config = dict(
    activation='gelu',
    qk_norm=True,
    init_std_o=0.0,
    optimizer='adam_atan2',
    lr=0.00227,
    lr_mult_o=1.31,
    final_lr_fraction=0.0,
    steps=5243,
)
Each number is 128 + 32 x the weight over its row's rms, rounded and kept within 0 to 255. Layers, rows and columns count from 0. The size above them is the row's rms in percent of the matrix's.

# layer 4 attention value, 32x128, rms 0.126, rows 26-31, columns 0-127
size [ 83 115 107  85  79 103]
[[ 74 122 126 151 148 114 170 121 122 192 155 117 136 112  88 125 178 190 169  91 165 140 119  94 194 157 142 111 115 171 127 166 207  55 148  90 157 192 113 110 109  91 173 103  80  97 139  93 146 169 132 155 110 118 163 129 109 123 139 139 166 140 116 131 105 115 127  20 203 114 121 112 178 199 132  73 162 112 127 106 117 118  91 153  86 137 162 148 102 106 151 117 128  84 126 154 151 122 165 147 160 174 115 124 107 128 152 125 150  75 176 121 176 125 160 168 117  94 138 107 130 128 157  99 149 147 130 131]
 [142 113 174 171 147 133 109 148 151 175 118 137 121 161 140 147  96 156 144 126 127 143 138 115  83  92 136 114 157  99 131 115 138  86  54 168 108 119 152 105 152  97 113 195 146  97 105 170  99 100 127 122 165  56 124 116 166 129  67 186 176 139 152 132 106 141 132 155 176 224 125  91 126 175 122 161 154 114 158 131 185  50  74  88 147 143 119 154 100 172 125 105 184  84  65 114 184 135 147 132 159 131 116 188  91 125 132 117 137 126 118 163 151 128 121 114 107 185 152 138  58 104 113 153 127 129 172 152]
 [178 117 160 115 180 146 110 139 111  53  96 121  78 152 142 123  78 117 129 128 163 106  90 118 153 116 120 122 131 142 119 138 114 115 114 168  90 150 123  67 215 151 114 102 141 104 135 133 131 119 121 212 117  88 126  85  89  95  65 126 135  91 128 149  92 110 122 221  91  89 154 114 131  53 186 127 135 132 147 146 172 106 145 115 132 130 127 104 113 194 114 140 170  90 137 127 134 135 101 153 130 141 190 141 136 152  96 142 173 116 122 134 182 130 144 171 132  46 130 119 139 151  76 131  66  91 144  65]
 [120 106 115 119 133 110  99  96 121 180 136 150 104 171 119 142 163 121 110  97 155 136 109 124 122 184 146 195 123 183 135 144 127 141 178 136 184 113 100 164  56 164 175 132 114 141  88 165 171 148 137 133 127 203 154 147 193 160 174 107  96 149 151 101 144 159 123 119 130 201  91 123 133 157  87  81 148 135 142  93 213 106 103 117 155 131 124 142 139 116 125  55 134 119 123 137 148 105 142 128 137 146  99  71 107 168 137 133 145 136  86 126 188 142 140  36 124 106 113 205 106 160 163  69 169 148 134 133]
 [ 70 128  86 129 105 137 182 107 154 135 152 127 165  75 148 137 182 103 141 142 162 119 165 148  94 102 147 106 174 177 160 167 147 187 113 139 117  51 123 153 134 181  98 137 176 140 120 152 122 102 164 116 146 185 163 137 175 121 136 160 112 117 111 111 122 132 118  70 152 183 114 105 118 105  76 110  94 109 141 103 160 128 183 168  99 134 152 163 117 147 143 105 147 147 112 133 138 133 128  92 103 160  82  85 149 141  91 124 109 130  80 111  77 150 138  68 126 199  76 208 148 154 194 136 200 157  99 155]
 [190 134 186 140 149 117  82 152  99 113 136 127 122 162 155 122  69 136 160 123 122 140 112  94 161 164 148 132 162  64 132 116 140 130  78  87 132 186 114  95 196 114  96 139 101  69 117 152 109 123 121 112  98  34 114  98 121  82  84 131 109 133 117 112 119 146 135 173 112 154 101  99 149  81 149 184 136 123 146 127 134 136 125  63 136 131 105 125 101 142 146 143 179  65 104 152 133 132 102 124 109 116 176 182 111 138 185 111 189 109 132 189 183  90 119 124 137 128 223  97 127 135  98  63 112  89  96 118]]
# layer 4 attention output (transposed), 128x128, rms 0.174, rows 26-31,58-63,90-95,122-127, columns 0-127
size [108 105 101 100  95  88 107 137  90  98  92  82  85  91  97  89  95 100 109 106  90  94  87  80]
[[108 128 119  81 183 179  82 114 186 125  97 111 103 185 172 107 177 128 190 116 145 159 100 172 194 157 109  96 111 109 155 116 126 103  73 111 149 125 114 123 139 104 123 160 134 136 169 118 177 107 101 144  97 102 178 133  44 145 123 127 122 181 151 154 122 159 110 138 107 181 174 110 146 166  85  96 156 124 148 177  73 120 149 143 111 155 108 124 136 152 111  83 156  87 146 178 156  73  95 145 102 166 130 115 110 125 120 122 174 165 110 121 112 202 195  88 136 108 170 154 113 156  82 129 134 139 193 107]
 [100 114 145 136 160 140 105 144 152 155 170 123 183 170  92 193  91 117 140 115 197 115 147 135 147 133 141 118 157 165 134 160 195 112  69 112  87  98  55 109 139 113 122 124 140  73 102 123 170 116 134 124 138 167 117 120 145 175 114  73 155 154  74  83 109  52 127 105  73 164 166 152 118 137 109 102  95 121 151 150  85  85  88 109 145  93 103 193 180 132  97 112 141 151  85 155 185 120 112 166 116  84 143 132 109 175 130 158 106 141 178 104 147 129 136  88 153 155  89 155 135  98 145 186 114 156 196 146]
 [120 109  94 181 147 127 126 112  79 110 122 147 166 165  89 173 137 129  70 143  73 123 169  83 121  80 100 158 120 113 114  99 148 129 127 106 168 174 126 160 122 146 166  60 176  83  89 153 104 202 145  75  89 138  91 117 135 132 134 102 118 126 175  85 171  62 132 121  93 142  64 116 156 116  77 112  95 143 118 151 145 100 145 131  95 118 151 154 115 143 144 120 147 141  70 169 185 162 182 113  98 134 142 149  61 124 148 136 135 180 104  79 185  91 137  82 146  88 140 154 109 157 160  85 142 159 141  77]
 [146 158 163  96 120 155  97 105 141  70 159 111  96 135 103  90 133 214 114  94 127  90  86 164 109 163 105  95 119 133 117 122  96 160 159 113  70 162 152 208 103 113 122 140 196 200  99 132 135  91  89 143  90 140 192 109 177  94 123 157 107 108 111 160 145 132 105 136 161 101 173 152 138 141 108 149 115 148 119 115 145 143 153 143 153 144 120 101 181 131 120  66 141 115 103  61 116 129 127 108  89 138 215 112 124 101 102 145 173  93 146 117 170 184 133 176 126 132  93 110 183  88 118  90 152 198 144 108]
 [101 115 120 134  91 157 114 166 155  99 174 109 130 172 138 159  94 116  93 176 160 115 123 181 123 131  82 165 139 126  77 177 148 157  72 158  59 131 147 156  89  82 161 156 149 133 108 124 159 110 174 156 121 142 130 108 135 130 131  96 123  89  83  95  89 138  97 132 139 120 155 141 104 110 101 136 132  84 137 176 112 131  96 116 131 126  64  86 137 136 119 103 107  88 141 140 149 170 111 155 123 169 168  52  90 103 161 147 207 107 132 129  28 198 104 150  86 101  78  82 138 165 108  97 183  97 115 151]
 [ 81 139  61 129 108 163 152  83 123 148 149 173 118  70 157 175  68 103 129  93 109 143 129 118 120 125 171 140 144 175 148 112 129 132 174  98  77  98 113 126 162 136 105  84 119 124 159 158  77 181 145 106 135 144 200  99 194 181 124 131 143 100 145 158 173  87 112 136 120  72 137 128 112 195 158 128 125 125 121 101 127 145  77  94 118 113 157 121 132 128 149 117  84 140 151 120 139 130 113 139 108 127 122 113 193 129 168 124 118  87 104 188 117 144 132 140 231  88  64 143 144  91 204 177 173 142 159 139]
 [143 112 100 123 133 131 122 109 137 165  82 110 166  98 143 133 140 109 177 137 134 104 124 123 123 162 146 139 125  82  88 130 143 129  95 113  76 118 132 153 115  95 150 188 133 159 102 123 148 113  78 110 128  92 155 144 140 127 100 162 146 169 179 141  93 126  58  75 162 102 132 123  67 118 124 149 163  46  94 149 115 172 129 154 148 182 141 132 159 155  73 112 143 131  95 190 210 133 202 121 169  82 103 138 143  84 135 170 121  97 154 158 100 144 145  72 157  45 126 180  97 150 128 172  58 117 127 167]
 [111  65  87 106 131 177  90 118 122 119 127 183 107 121  88 121  94  91 134 122 168 154  94 173 128 148  79 138 168 119  81  48 166  87 131 121  93 148 172 155 121 114 155 141 123 110 134 104 147 154 126  98 154 135 109 139 134 136  95  77 165 152  88 150  77 105 122 140 115  59 117 155  95 146 142 125 127 117 159 108 102  71 122 114  96  84  38 113  88 112  88 121 122  99 116 116  96 110   8 172 155  92 143 115  89 217 157 161 123 135 116 107 101 149  95 144 150 121 134 102 170 159 128 160 119 138 166 118]
 [146 152 133 138 160 129 137 104  75 183 130 123  90  71 120  93 104 137 142 154 116 110  50 144 127 114 108 135 123  84 127 149 139 137  94 126  86 153  76  84 134 185 181 114 198 145 149 149  89 119 183  71 130 130  98 115  98 163 155 124 161 106  88  97 147 110 152 183  81 122 112 129  97 112 120 111 121 183 212 101 117  70 156  81 100 128 126 136 175 104 130 156 123 141 157 100 110 123 106 124 163 104 120 116  71 130 141 118 124 155 142  94 155 177 144  38  71 121  97  88  78 167  77 120 158  80 131 158]
 [ 97  95 140 120 107 134 103 184 128 166 127 147 150  95 126  84 166 176 116 168  78 121 172 140 141 192 119 138  63 185 117 142  76 139 130 130 128 118 112 201 134 116 147 112 118 134 140 187 115 146 197 100  87 129 128 124 121 173  69 170 151 103 118 109  99  79 104 140  91 142 134 157  67 103 122 104 113 157  85  89 140 190 164 143 125 110 156  95 140 123 144 148  91 156 129  82 141 195 113 147 126 105 211 119  91 136 160 106 183  74 105 115 173 153 125 100 135 158 186 119 125  85 192 123 109 158 153 136]
 [161  74 212 137  85 122 102 132 156 105 128 118 114 166 115 150  62 196  84 147 114  94 140 156 112 119 125 150 207 136  71 142 153 179 136 122 190  99 152 133 143 140  83 109 159 149  58 138  98 127 147 123 131 104 153 103 183 156 130 123  78 111 188  54  99 119 124 107 163 115 130 133 135 173 129 115 174 136  86 134 111 153  64 131 166 134 106 132 119  96 165  98 118 113 123 174 104 184  76 141 122 165 169  93 122 144 111  97 148 191 142 121 130 149 105 150 135  84 146  98 103 166 125 175 113  63 102 110]
 [103 151 120 119 129 130 181 105  91 110 174 158  92 103 125  91  68 118 122 126 110 150 147 101 167 111 119 140 116 141 185  99  88 108 137 115  82  88 126  67 190 137 151 108 132 134 171 153 129 119  78  85 166 120 141 120 161 176 105  49 117 184  51 113  83 118 116 106  96 109 113 149  79 170 188 111 112 137 164 101 147  65 106  97 160  63 154 149 115 103 142 125 117 164 161 139  75  88  70 116 156  79 123 118 119 121 182 151 155 124  89 174 139 141 159 101 126 104 132 166 113 127 150  80 164  84 173 156]
 [144 128 106 145 127 134 139 108 151  94 122 126 175 140 158 145 156  90  94  93 140 111 141 166 146 198  73 120 134 185  92  75 107 146 140  98 174 129 179 145  51 166 157 130  99 197 107  87 108 184 115 156 162 119  74 167 174 161 125  55 185 136 129  98 116 104 170 176 138  86 114 131 175 100 130  94 147 130 110 196 148 127 128 116 126  93 134 131  92 105 109 169 116 117 150 157 107  78  72  85 142 122 201 149 124  86 105 124 155 143 129  90 104 162  98 148  76 137 170 121 178 129 107 169 145 126 140  96]
 [159 129 124 138 139 131 134 146 200 115 117 165 169 138  90 148 128 101 115  96 140 119  97 117 144 210 107 115 177 130 173 125 146 168 141 174 131 154 114 104 138 110  87 121 121 116 174 154 152 115 148  95 124 107 143  49  60  67 146 168 126 140 100 121 100 143  94 146 153 106 135 122 128 172 136 153 118 121 100 151 104 139  63 147  56 130 149 138 123 145 113 111 206 135  81  69 122 132 126 152  94 109 161 149  88 201 163 137 226 159  76  87 131 114  95 141 179 130 106 161  92 131  84 149 108  77  98 165]
 [138 157 121 124 114 131 134  88 111 146 106 196 116 142  83 120  94 123 147 165 122 132  99 143 126 184 187 106 154 140 109 175 148 154 129 165 188 148  75  89 137 185  90 144  70 169 122 165 134  89 119 127  93  85  63  80  74 149 146 134  71 127 174  63 123 110  86  97 118 135 148 123 105 112 112 127 176 163 169 137  96 159  54 122  88 138 150 139 144 189 108 143 155  79  94 197 132 128  76 183 100 155 103 133  91 132 125 111 184 108 119 136 117 119 152 142 113  86  99 109 113 168 101 135 120  70  90 140]
 [149 111 113 140 104 129 119 154 132 114 209 117 113  53 106 134 104  89 139 148  93 110 153 177  86 133 108 136 108 114  98 174 107 108 170 136  58 160 169 165 184  57 133 144 142 111 113 141  95 159 185 117 162 143 137 185 136 211  71 164 140 144 103 121 129 132 145 135 137 197 135 115 113 148 153  92 121 121 122 158 168 116 173 116 147 111 203 115 133 113  87 160 100 106 160 155 173 144 134 119 125  76 149  98 146 142 165 165 182  97 146 135 128 200 118 121 135 196 140 106 156  94 126 146 153 179 105 177]
 [124 118 131 161  96 107 171 175 145 116 141  57 151  73 134 138 111 157 106 124 118  79 171 157 172  77  56 146 102  99 155 108 166 132 171 151  57 120 140 126 177  75 179  90 149 138  92 162 122 198 151 117 126 163 129 194 174 139 112 153 159 103 120 156 119 105 195 141 130 153 165  98 156 108  81  80 125 138 131 138 119 144 201 123 135  78 167  74  93  88 128 135  92 157 204 146 113 148 150  93 154 139 140 110 150 106 129 131 153 179 150 155 129 160 114  95  92 160 114 105 138 106 174 125 156 157 143 108]
 [161 144 143 100 130 169  99  92 128 115  89 185 110 141 116 129  62 108 165 133 123 162 116 150 111 196 182 121 161 186  72 148 118 153  98 142 214 111 102  91 155 145  93 117 108 154 131 133 129 112 128 108 116 130 149  28  80 129 167 122  68 140 118  87 177 111 104 109 134 114 141 104  88 134 128 174 137  94 168 124 102 114  57 107  98 142 129 164 161 192 140 129 161 118  88 166 108 126 130 194  91 151 164 129 130 168 134 129 125 103 108 121 133 105 178 148 159  84 107  84  66 159  84 142 100  86 117  97]
 [121 190 166 131  97 169 114 112 139 173 183 124 112  94 155 179 120 111 150 135  68 130 112 122 176 157 187 122 140 115 118 157  88 124 122 121 108 143 142 114 132  74 152  99 122 138  66 174 142 148  84 110 128 108 146 207 151 136  88 117 129 140 125 147  77 195 203 104 138 150 135 173 142  82 101 153 162 119  61 121 126 183 138  87 138 105  83 127 123 187 161 131 181 100 132 165 175 147 149 131 149  95 119 188 205 120 106 118 154  96 170 183  98 159 153  98 168 103 148 144 171 148 117 105 101 132 115 115]
 [117  89 150 159  89 112 140 150 146 117 110 126 108 153 142 165 129 184 100 102 190 159 121  85 133 156 130 175 188 108 138 139 159  84 161 163  96 148 169 139 116 125 128 113 136 112  92 139 116 119 175 134 136 117  78 105 112 129 130 197 140 127 112 154 135 141 170 117 159 157  76  96 140 191 123 150  53 109 151 158  73 121 107 105 144 122 102  87 119 158  80 204 156 132 105 127  83 135 127 140 146 114 136 147 105 186 147 143  53 187 157 170  78 106 103 104 120  79 128  70  91 147  94 228 130 107 162 158]
 [163 117 177 133 127 108 166  92 101 136 106 111  82 152  87 142 130 154 156 117 169 158  79 171 108 104 114 178 125 110 117 100 129 142  91 187 134 134  45 130 161 197 148 128 112 186 162 135 107  86 148 130 140 149 150 117  92 141 128  79 128 104 173 118 145 176 167 148 169 115 111 125 106 133  84 177 116 158 196 188  95  99 116 144 114 149 107 157 136 128  62 150 113 125 151 130 107 117 114 149 185 156 189 108 113 174 140 125 160 156  60  94 118 136 156 104  30 142  87 106 124 159 112 163 123  80  77 131]
 [145 129 141 129 117 152 135 137 117 139 160 142 146 210 124  85 153 201  85 110 132 137 128 124 130 115 107 199  70 133 153 157  70 142 148 101 124 143 157 120 133 155 160  87 117 138 110 114  94 141 170 130 143 104 151 111 177 134 111 138 110  90 101 130  89 100 160 115 122 201  87 123 122  55 128 149 109 150 120  98 203 166 133  64 213 141  82 103 141  90  92 160 120  75 104 163 126 174 156 101 151 133 125 136  28 131 129 116 186 114 133 159 151 102 121 111 107 157 172  65 128 141 127 112  91 124 172  94]
 [138 126 143 137 141 164 171 122 117  97 105 157 112 112 168 125 127 139 105 115 106 187 148  95 135  93 182 147 139  75  84 167 143 123 161 112 103 136 184 103 118 134 112 115 156 124  62 169 137 154 111 142 157  77  76 114 161 146 140  92 141  54 112 104  95  50 156 111  66 135 101 127  87 123 134 109 157  95 139  57 105 175  82 135 166 125  77 137 111 130 189 161 109 164  99 145 136 127 123 128 110 119  87 120 110  61  60  85 156 108 152 116 112 122 169  94 169  32 133 139  69 129 176 141 112 131 109 115]
 [110 120 170 118 135 149 136 132 115 115 195 127 107 179 114 126 125 120 154 136 113 123 131 129 139 136 129  89 153 127 135 161 100 121  79 141 178 108 127  69 163 139 153 139 147  99 214  81 166  98  52  91 139 152 149 113  97 169 111 137 112 147 142  63 134 160  64  78 114  95  86 122  57 191 176 178 172 113 159 142  60 105  84 129  96 150 109  94 139 143 183  99 118 108 148 191  51 113 106 135 136 140 149 126 134 157 204 148 155 141  98 114 100 111 155 170  98 117 142 114  69 136 105 104 114 102 109 120]]
# layer 4 MLP up, 384x128, rms 0.143, rows 0-11, columns 0-127
size [ 84  88  95 102  89 102 120  94  85  92 103  71]
[[ 97 122 145  76 161 134 149  29 115  72 175 139 159 113 126 115 100 152 177 101 143 124 121  99 161 126 151 110  90 139  66 199 134 115 125 158 171 164  66 148 121 144 124 141 178 146  83 141 111 156 128  81 124 123 111 156 132 126 126 119  79  62  69 134 119 111 144  73 148  70 105 131 152 159 159 156 157 127  69  70 152 106 132 123 100 214 107 137 134 117 157 145 157 126 158 137  75 144 136 142 125 174 111 148 107 148 127 119 118 113 135 151 147  94  61 134 132 149 134  92 103  95 142  96  28 164 128 113]
 [140 108 130 140 115  88 129 115 144 171 157 133 162 133  81 105 121 176  76 148 151 132 136 144  97 120 188 131  65 130 127 105 117 160 198 139 157 137 140 124 153 164 108  82 123 132  71  93 118 202 156 133 111 103 129 153 152 107 132 147 101 119 180 129 122 160 162 125 100 108 169  80 113 122 137 110 163 124  97 121 104 117 166  98 107 135  74 118  65  44 102 169 150 149 132 165 104 109  79  84 135  78 143 165  90 137 177 180 143 128 151 135 114 130  94  81 149 172  70 188 188 107 190  68 124 134 179 147]
 [131 110 124  66 151 163 179 150 118  93 133 122 121  90  85 105 152 147 103 232 105 212  79  99  51 105 130 100  95 202 110 149  88  99 145 100  87 129  96 102 149 114 130 118 127 138 130 112  96 127 148 151 139 147 101 104  84 130 130 139 141  95  93 116 103 195 161 119 187 123 100 136 105 174 120 121 150 129 155 136 174  97 126 121 126 124 166 178 156 108 133 127 122  78 105 127 135  96 141  95 147 162 155 127 134 131 145 198 165 113  81 104 168 157 111 135 132 131  75 103 241 150 112 121 129 112 174 126]
 [112 142  88 138 118 185  80 127 126 141 125 176  90 182 132  92 153 122 168 136 158 140 154 130 114 108 162 172 166 133 135 143 211 146  92 168 164 159 115  91 107  91 115 151 161  90 117 100 101 148 131  80 115 153 117 159 100 133 116 115 134 129 108  88  91 125 146  73 156 149 150  87 104 174 107 200 143 136 140  57  70 107 123 145 100 170 104 194  82 152  98 190 121 104  96 141 138  59 118 142 141 136 124 135 121 150 116 130  58 135 122 138  94  56 118 142 111  90 141 111  86  79 112 157  84  93 129 205]
 [185 139 112 134 136 156 150 120 110  96 112 179 146  56  69 119 117  76 163  99 134 151  81  98 169 156 201  67 157 135 102 164 119 132 107 131 155  87  50 142  74 122 131 128 125  96 143  97 101 148 127  70 129 159 126 148 152 145 100 124 116 103 101  70 170 139 163 124 181 103 111 115 113 140 141 150 154 160 160  71 123  63 135 192 118 172 146 197 142 124 133  99 125 160 103 146  88  97  98  99 112 160  87  89 117 103 133 151  84 120  99 165 107 109  86 133 148 114 101 115  92  91 172 165 109 101 169 186]
 [128 129 165 172 119 108 121 106  88 150 120 186 100 119 144  97  92 172 154 121 147 142 107 105 121  59 114  92 105 131  94 143 133 126 134  62 175 184 108 120  83 129 128 138 122 143  31 107 120 117 103 170  91  86 108 117  89 136  71 137  95 137  94 102  54 134 124  62 157 126  89 113 128 213 104 160 130 161 150 110 154 146 119 161  96 147  93 130 118  79 148 143 147 108  65 206 109 125 143  90 185 158 151 164 145 175 173 119 127 146 149 155 196 126  78 150 119 134 109  82 108 116 119 147 122 130 148  95]
 [151 122 102  96 189 170 124 134 114 168 128 135 135 145 132 116  95 155 113 138 151 115 159 167 120 103 146 112 100  99 141 176 132 143 100 150 144 136  93 112  89  82 136 115 103 147 120 122 118 106 140  75 109  91  53 177 149 145 100 140 175 154  68 137 113 169 124  78 193 125 181 130  80 160 148 153 164  89  64  90 133 109 114  48 127 133  97 191  69  99 135 149 102 103 126 148 170 105 113 156 158 149 139 174 101 194 128 166  95 133  92 169  70 137 108 133 137  99 147 103  73 152  96 141  93  57 150 182]
 [102 111 129 111 139 164  96 112 145 141 119 114 146 143 120 123 122 153 100 103  94 119 173 121 148 105 152 106 117 149  89 117 197 169 140 140 121 101 173 144 139 118 136  99 133  92 106 155  62 141 105 147 150 116 139 155 176 208 167 133 112  86 143  86 120 112 157  43 161  84 111  46 110 153 141 114  93  81  93 129 138  95 148  73 145 119 129 149  94  60 150 172 162 112 136 142 107 123 103  54 166 131  95 100 179 126 153 186 134  97 149 141 123 178 155 143  70 133  87  75 131  72 167 142 172 128 191 172]
 [177 155 123 140 104 116 144  89  89 145 115 185  68 103  95  94  65  82 162 158 188 117 113 168  93 149 127 159 126 167  34 142 110 149 134 136  93 114  90 151 141  77 163 154 142 148 113 107 134 152 175 113 152 143 131 138 112 176 125 184 116  94  95  69  82  78 131  60 159 108 138 134 127 184 144  89 160  96  82  96 150 117 140 153 105 177 158 134 159 103 135 119 112 167 137 117  57 110  61 108 139 134 146  93 177 142 166 120 108 106 119 132 118 130 139 158 146 115  80  89 116 133 143 186 122  98  98 186]
 [ 74 158  99  75 120 166 123 128 112  49 155 181 176 104 121  73  75 162 149 154 140 165 152  89 166 140 163 113 168 154  91 137  96 202 118  76 182 115 163 103 124 104 117 168 111 109 104 145  98 121 165 107 132 123  63 142 129 135 149  82  50  87 124  77 154  91 148 127 156  95 123 168 133 163 155 107 146 108 185 123  93 138  88 158 120 146 120 128  81 127 144 130  89 130 174 185  97  70  88 105 112 123 126  87 166 158 129 154 112 105 137 116 127  87  92 142 106 150 108  91 114 127 109 149  94  72  81 115]
 [134 169 141 136  91 187 130 138 144  41 136 135 175 197  79 104 120 145 125 122 155 128  93 161  53 133 113 120 106 164 112  83 147 110 150 117 174 147 124  96 147  79  89 105 147 135 122  98  90 119 135 117 188 121 143 119 174 144  84 134 133 145 119 116 103 148 163 119 136 122 110  47 126 111 103 128 154 133  75 110 112 159 199  79 125 174 134 141  84 143  68 154 144 136 154 137  64 106 139 115 152 102 170 133 119 103 149 129 116 171 187 130  41 104  74 131 118 156 155  66 158 109 186 103 124 108 131 173]
 [ 95 101  92  66 129 182 123  85 135 116 147 139 101 156 137  62 123 146 146 106 194 133 148 149 126 109 105 112  72 152 125  92 108 102 144 139 124 147 139 163 176 187 104 152 127 126 165  38  99 174 151 133 121 167 173 129 177 150 129 154 156  86  64 131 136 119 181  91  93 128  79 174 120  96 162 201 171 135 102 106  95 146 138 111  78 154 128 103  67 127  68 107  91 189 143 165 110 106 138 102 103 127 106 153 111 129 143 173 123 164 140 138 141 117 141 113 150 132  83 141 107 121 134 156  91 106 122  36]]
# layer 4 MLP down (transposed), 384x128, rms 0.136, rows 0-11, columns 0-127
size [ 95  90  94 109  86  99 106  89  88 100 104  65]
[[126 145 190 154  85  55 156 122  99 164 195 107 146 152 149 111 120 156 130  30  98 156 111 162 140 129 159 133 149 122 134 116 169 169 152 123 154 127 103 115 178 135  97 114 149 147 150 145 168 163  96  99 155 123 148 162 119  57 104 104 145 108 133  97 132  87 153 173 165 110 119 126 181 111 117 115 110 170 104  94 125 140 142  99  98 134  86 134 141 129 255 138 180 137 137 113 129 195 155 113 112 157 143 136 100 152 141  89 112 118  77  98 132 108 123 103 110 119 130 145 120  53 173 109 120 159 123 100]
 [103 146 104 118  98 168 105 172 146 115  65 132 144  81  92 203 142  81 158  78 132  54  97 107 159 184 133 113 140 183 189  93 127 142 133 112 123 112 139 109 107 140 112  90 125 135 123 138  93 127 124  93  77  89 129  86 115 100 145 116  72  96 137 127 194 110 144 108 153 121 192 129 130 129 169 149 159 162 121 108  85  88  75 117 132 163 176 138 119 174  98 165 105  99 151 198 188 160 111 101 149 160 191  77 111 151 121 128 104 122 125 160 139 156 148 143 138 152  79  87 104 119 141 185 140 167 135 188]
 [122 115 134 127 170 134 130 148 149 108 143  74 113 150 127 144 161  82  88 132 108 114  95 120 108 164  97  97 123 136 131  30 178 104 147 144 125 119 129 142 150  90  66 135 142 130 138 135 172  93  66 148  87 183 128  67 117 148 178 176 163 109 174 161 189  94  81 106 143 155  85 179 123 145 112  73 103 118 121 151 101 170 143  84 123  98 200 135 106 144  99 119 163 187 145  44 123 104 158 114 194 122 105 113  90 133 130  84  90 116 162 122 130 170 113 170 102 163 140 160 110 149 111 102  78 143 124 157]
 [145 105 116 170 147 140 164 168 150 134  99 100 123 152  99 119 122 117 150 202 154  85 109 151  97  54 106 127  94 109 142 135 188 116 103 154 112 148  88 117 105 149 134 141 164 164 158  91  80 176  87 114 131 126 128  59 194 131 179 150  91 135 112 159  82 130 174 103 196  81 176 113  76 138  85 150  84  62 142 139  82  64 126 160 103  86 114 139 106 129 121 115 142 124  99  99  94 112  61 113  77 176 131  96 113 128  76 160 127 147 158 147  87 113 127 123  64 160 115 113 146  71 123 107 132 136 117 110]
 [133 150 132 109  55 137 147 180 193 157 134 108 155 114 135 101 179 168 101 196  85 113 135 162 101 121 133 146 121 104 148 127  98 131 115 113  72 173 129 131 123 121 136 102 152 216 205 138 159 196 148  87 131  63 177 150  70 104 121 134  88  73 123 133  84 134 127 144 105 130  91 135 149  94  56 110 129  97 111 132 114 105 154 132 170  89 160 149 167 130 100 149 108 104 135 101 157 206  97 125 135 127 138 154 172 118 123 164 142 168 125 176 134 152 199 136  97 129 105  98 162 177 130 108 135 179 139 130]
 [114 134 185 150 157 124 136 147  72 172 110 197 120  99 139 141  65 175 112  61  98  95  93 144 119 134 112  96 175  88 129 119 136 132 176 146  89  97 119 156 124 104 128  92  94 147  96 147 167 130 150 211 147  70 124  17 135 123 109 150 109 115 149 110  99 117 110 127 121 119 142  83 101 125 109 134 130 189 100 172 158 139 157 110  71  84 130 107 151 129 124  95 131 146 123 134 141 166 144 101 163 140 145 170 108 147 171  40 177 148  93 128 153 121  92 189 124  98 170  83 112 125  94 137  88 169 130 126]
 [159  85  98 119 204 176 128 182 103 157  52 129 122 124 134 115  89 152 101 178 127  78 129 166  75  89 138 109 141  85 149 137 145 128 132 161 146 128  57 115 135 130 152 131  89 194 139 113 132  76 155  87 128 112  88 108 139 150 115 129 158 168 113 184 150 183 144 129 175 108 160 133  80 100 152 119 197 129 116 111 122  88 143  93 114 106 140 177 129 102 115 100 127  96 137 128 140 154 134 151 101 225 100 182  84 142 104 162 167 156 129 148  99 118  91  86 117 128 202 131 135 166  64 142 151  98 129 137]
 [120 132 122 135  75 170 123 122 120 106  75 122 117 125 150 192  92 147 146 107 106  45 145 119 127  82 158  85 152 155 181 119 129 151 160 125  98 152  59 113  95 150 143  98 181 141 155 128  83  67 129 104 139 138 170 155 165 121 151  85  50 139 177 152 134 113 129  80 101 157 149 163  90  73 139 137 109 114 155 128 134 152 157 162 149 156 192 243 122 124 163 171 122 158 105 141  97 150 137 105 188 104 156 124 128  80 145 127 162  92 116  94 151 125 102 105 160 105  74  97 106 117 128 147 116 120 118 181]
 [102 141  16 127  53 115 197  79  40  74  99 134 125  89 130 114  90 103  94 148 142  74 142 116 161 107 103 136 108 184  93  86 111 135 145 110 154 182 125 153 128 112 147  84 150 124 170 154 130 136 137  95 144 101 133 157 110 118 146 126  94 109 109 116 117  89 131 105 133 104 149 176 132 167 152  59 139 164  93 106  97 132 147 110 125 120 121 135 101 116 186 149  47 175 126 127 113 154 130 104  96 119 155  70 209  99 136 116 100 154 147 132 110 136 140 106 177  87  86 107 146 129 144 132 124 106  72  99]
 [106 161 106 148  76  91 132 164 164 138 107 129 130 148 131 114 167 150 102 140  81 163 158 170 129 155 114 126 191  95 169 144 105 155 143 133 126 118 130 108 100 172 152 180 129 184 120 160 165 136  48  53 111 111 155 200 102 196 112 150 129 179 158  75 161 128 112 124 135 183 148 110 206 154 140 104 140 131 117 130 123 119 118 109 147 179 141 133 160 112 185 190 111  60 103 103 164 116 146 114  90 188 105  94  84 162 128  86 103 103  99 126 185 163 137 117 128 118 124  83 102 143  83 101 137 159 150 147]
 [153 133 103 144  97 156 164 158 167 118 121 136  99 114  95 103 123 123 104  52 167  65 120 179 124  90 146 151 110  60 172 107 143  83 157 122 128  85 133 122 156 137  48  90 125 154 198 128  86  97 136 161 109 153 123  79 187 118 122 186 166 155 184 121 172  84 159 115 116 177 142  93 117 122 138 163 122 140 124 136  94 125 116 106 133 152 150 189 131 140  74 105 172  75 135 102 135 126 111 120 123 165 128 132  65 164 121 102  74 104 102 108  58 109  78 158 205 116 159 100 124 145 129 118 162 100 110 136]
 [131  75 115  78 152 158  84 141 138 143  47 151 157 114 119 142 184 133  78 119 129 136 110 164 116 145 171 151  94 193 110 104 110 163 161 163 176 127 166 140  60  89 171 140  95  45 112 167 163 108 122 123 123 158 158 111 116 116  90 142 126 156 177 101 118 130 139 124 119 120 163 119 136 162  89 152 143 172 142  68 142  73 108 131 180 104 154 106 136 174  92 158  75  75 111 113 132 210 170 104 120  62 100  71 116 130 100 127  82 113 131 165 145  82 172 118 108 143 107 137 105 131 161 132 107 157 111 161]]